Weights of a small transformer language model: vocabulary 8192, no biases in attention or MLP.
Each number is 128 + 32 x the weight over its row's rms, rounded and kept within 0 to 255. Layers, rows and columns count from 0. Numbers have three digits each. The size before them is the row's rms in percent of the matrix's.

# layer 2 MLP down (transposed), 2560x640, rms 0.0391, rows 1975-1992, columns 400-479
081:074078104187144165108167093125100128117167149088201109120183110078086112146153057133137091140102128167097088161103106170111137103086183118132124178133153115136113142148130129087152168115161177155081160083150109081114161161106120142158103175
092:025167128102190110168073118104151142127121173092138171113119150152163164124112088185131076138123184143110031131083173130085168095124092130157165094150128154144138103095182139149117137119168141099120120136154115142110140146107118160095123099
111:150119179120113143150155156096136111057161192142130137100178132125139111133073105156133143164164087091154129061132170107117121134198141109177188100093112129137220112104082110190139151105167140095110132149151056125161133097127101160145115153
105:116122100100128166146116159142112153176104134145126116152160123206107103095138158122127120135134113083108147173115085071084118124118137134120099195118139089184151131169150098133096089132131179108120079036116136161134146097148104166136090150
100:122085072066087067084092110164100122150118126073125170106112096107204109142093137068153110095105084129127097147137148128172162104149166085108133148103144140109090167110084124166207136124077148143155191135063148154160133148141100128133155092
112:087159204115168157094138101197144103097112096097116202131170156145107143155176129135197107072131129127107122114155117096190073107106192121099049101130132181150117122154077158166103216136119072164207136086160137088160112180065127151136105161
104:171146099090109130146162079123150136112169136126155148168173179133127142178104090119105143144113106074119092119103112145147134079195111105055186096115129077197116152118144171156144124194122111131178182137101080173116129095100088184105145121
077:093077079077122079148145113140076115129104154103103091107165132156147136138119109119145114126080127130097084115092150090125138154084119115076107087130165114094148110112144155120119127136094101117122068124106167067115115137130128142122085058
107:128172143113157106132131169096140150096108126126148098189117155123184098163119063076125163069148066170145152177145126148186107193083095087088076124148170098169115100133088128167201033070110177208195127159137155124107184199207109110117092121
107:162104130110134124163134078127147088098112086126178157170106133115098155133062134116143103141167119148123114107131146146146152109079134118126088150184167134134079149100132138108149118128166150174108165117115099163095129182111070140155189194
091:156082123148173129112120170084108130144181128148176128156124093086149112126145152171112105118152115174118145098108135128133124089154198158108135167114174123127147152170098151135155133126129146123063117149142118130081105156158134124126165101
101:124090140140129160135075145055151072113099096127142100091201048180162184237132148135112157103150132046122212165193146086162105111147139108090174147106133085124156128099069136124169158090164178137151119140153120143088168098129114048120140144
090:094127196113079148083170126121168134106114145040146141118128132162127170150092094173163109178156109153142142143162198130120166121133182123172194157060102130183101111122108101150126091179066130103141138206087150188184116159132140200165153132
107:111106113182109160175122115157121127138125175163154126147117105107142156179067157116123133089168126130107109126184124151139101176140118084137150115071136205136097105164123180151107108113167136152169083153108169111133111078099217152104143146
094:113132146054064095196117183129175146161140108174119136143131094121166191174191161157159181187090134139134077131093159110176108103114065108144135133130153103140154160102093131131154118063139164165180146184102151134178156179160206179132126179
111:142173113150130084083125095127125080088084158135126174078095154122108084116171149146142165143139093108102125152146157077118125121147154140121145105148117104123112105164145148056152108144109065147115143138131100176160075068131150092131113145
094:085177076103091111085147066106118163163168107093125163153123100103157086140096146097130114078107139043097090135126099135071109147152189086197167125075165121129065125102121147162163168113108111120163089079146064142183056143155114139129073129
101:124199155113161179051101125054132094115136168139055117166126185167152100083061131078149026097173170123131111161086130094129117137184212097113061103167175121156158093104083108116117161130090055112167118120125137131129119056150220071180152133
# layer 2 MLP up, 2560x640, rms 0.079, rows 1976-1992, columns 400-479
102:081128135120126126099131150121140123104076152102155130150100147095082088172190151115114091128096142200086102134142077136077186049049099125137170151185082123126132174102141110196119112112163122127052156160140108112136151165170141066102189103
106:099122152085132132122190220128132105149086109067132111096105157113141143151072139140125129079140141147163076124082109123132169129141178104131143152101136113111162138106043109141174078143127133120151140129155046082155106106126147144141143135
102:115112179131152111136142152219142179085125134173139100157090126135124073166113131161142128154136117114134139098184139101116133113200121159150178107137053105068069120090075146153094124038092119114142092087081148126135132147135115135143201124
103:112149155129180096140093136115135138138105174188130079137132131138155112090136104195166147141090150171122098077100167072128138086155093144162049146093178173152118143192079096048088121131130118146128172136122094130098123119128165086132135199
109:111134171138134146133158107111103187160115087083136151134164123148174128100222096165170050095126166109127116061116123112170132109122136132103071091146087149173133097183070100177129158184146107154139155094098174095131111135118117172192173145
106:173162083122173078141145116156180110107106115122130109077137203112097146152145162161205151069108177123096113200149137143124125077139029174104147115146123067138093103088084163144177111159091100129095108123193120098144101100137116101186088114
091:083135137092155139112106164167165067134085170129141107134081159095177150125137117157095101127090179118112079109115154082105118185151154165158162148126161112139176130155167176095109175135127136148178093143157119152107129170146101150144159125
106:136109122119181089150136179151117208130098141101091072144104173109173209093123104121146151099138131128129149136144123157201055102140161176077138103137127144166160155163030142161158112148115186112205122144071125093127136183148102161151142133
096:153092185183121119165164132089121067115111103146146201110126144178093136202168195142186093140112108077063080127029212152130110119104128137117127096166168152102097175140162084076106142142141136157153107109186131102081160130143085120137104157
099:113078187162127146156147122105158103153090144204164152130133136150121118122153096152123128149127156112173123123077147136094098132142131147141167093130133065091128129133079110157183097117151136115081168143125099122061111154170121153167159096
101:108127135053124145117143156089167159166136173141113097111183129167130088140131071147118067135104178090096206107136158114178068114160137119025145091090138121151158128151105095141205092140116133123138169164145147110149110092124077097126107107
099:143147175115113102135099095177153111158100126221156090193112152137080136153080121118147112135132106140152028173165151117173165142127103073044102148084089154083184151134146129136117189067125169119159102130178139184119141120111163138135113080
107:089083106084130168120079107127142086126107137132150164152111131137186176184083113144086179054148143127084145153145177157111101132156097087108155139118163131197093098049142142110193134139128156159204102137101150135139130121141185113142183083
092:130155132057134073149163114119193101160124132123138149104132105103181096079219125186117140209099157125119138084124084147138098217148119132126147169146121142134163109121102090089140155044184149132133161170151117143121097160124123079104099112
097:114114158135141132199108107159133096128158086146121107177086144109131137073099131104129123092113122093101163108106076115116106159103131116139148110121129081156114089121100176112086112175113120059095146053157165062102156115133151143131073116
093:118082214094163127204157093166132118104130153143122095082134175105109132116134111132166158137145107139138114124090140120148179067155122125083130064150103165138160109197104086111119153135081158129129120108122140177116137147045151125110173125
104:061130165109127181157126168143127128210156093111080134165127122145123129129128169126110121168168112147088101116115106180169105081175149115156117153152161148171153116107117153100104102129091145150141114103211130135039143069086104090138136157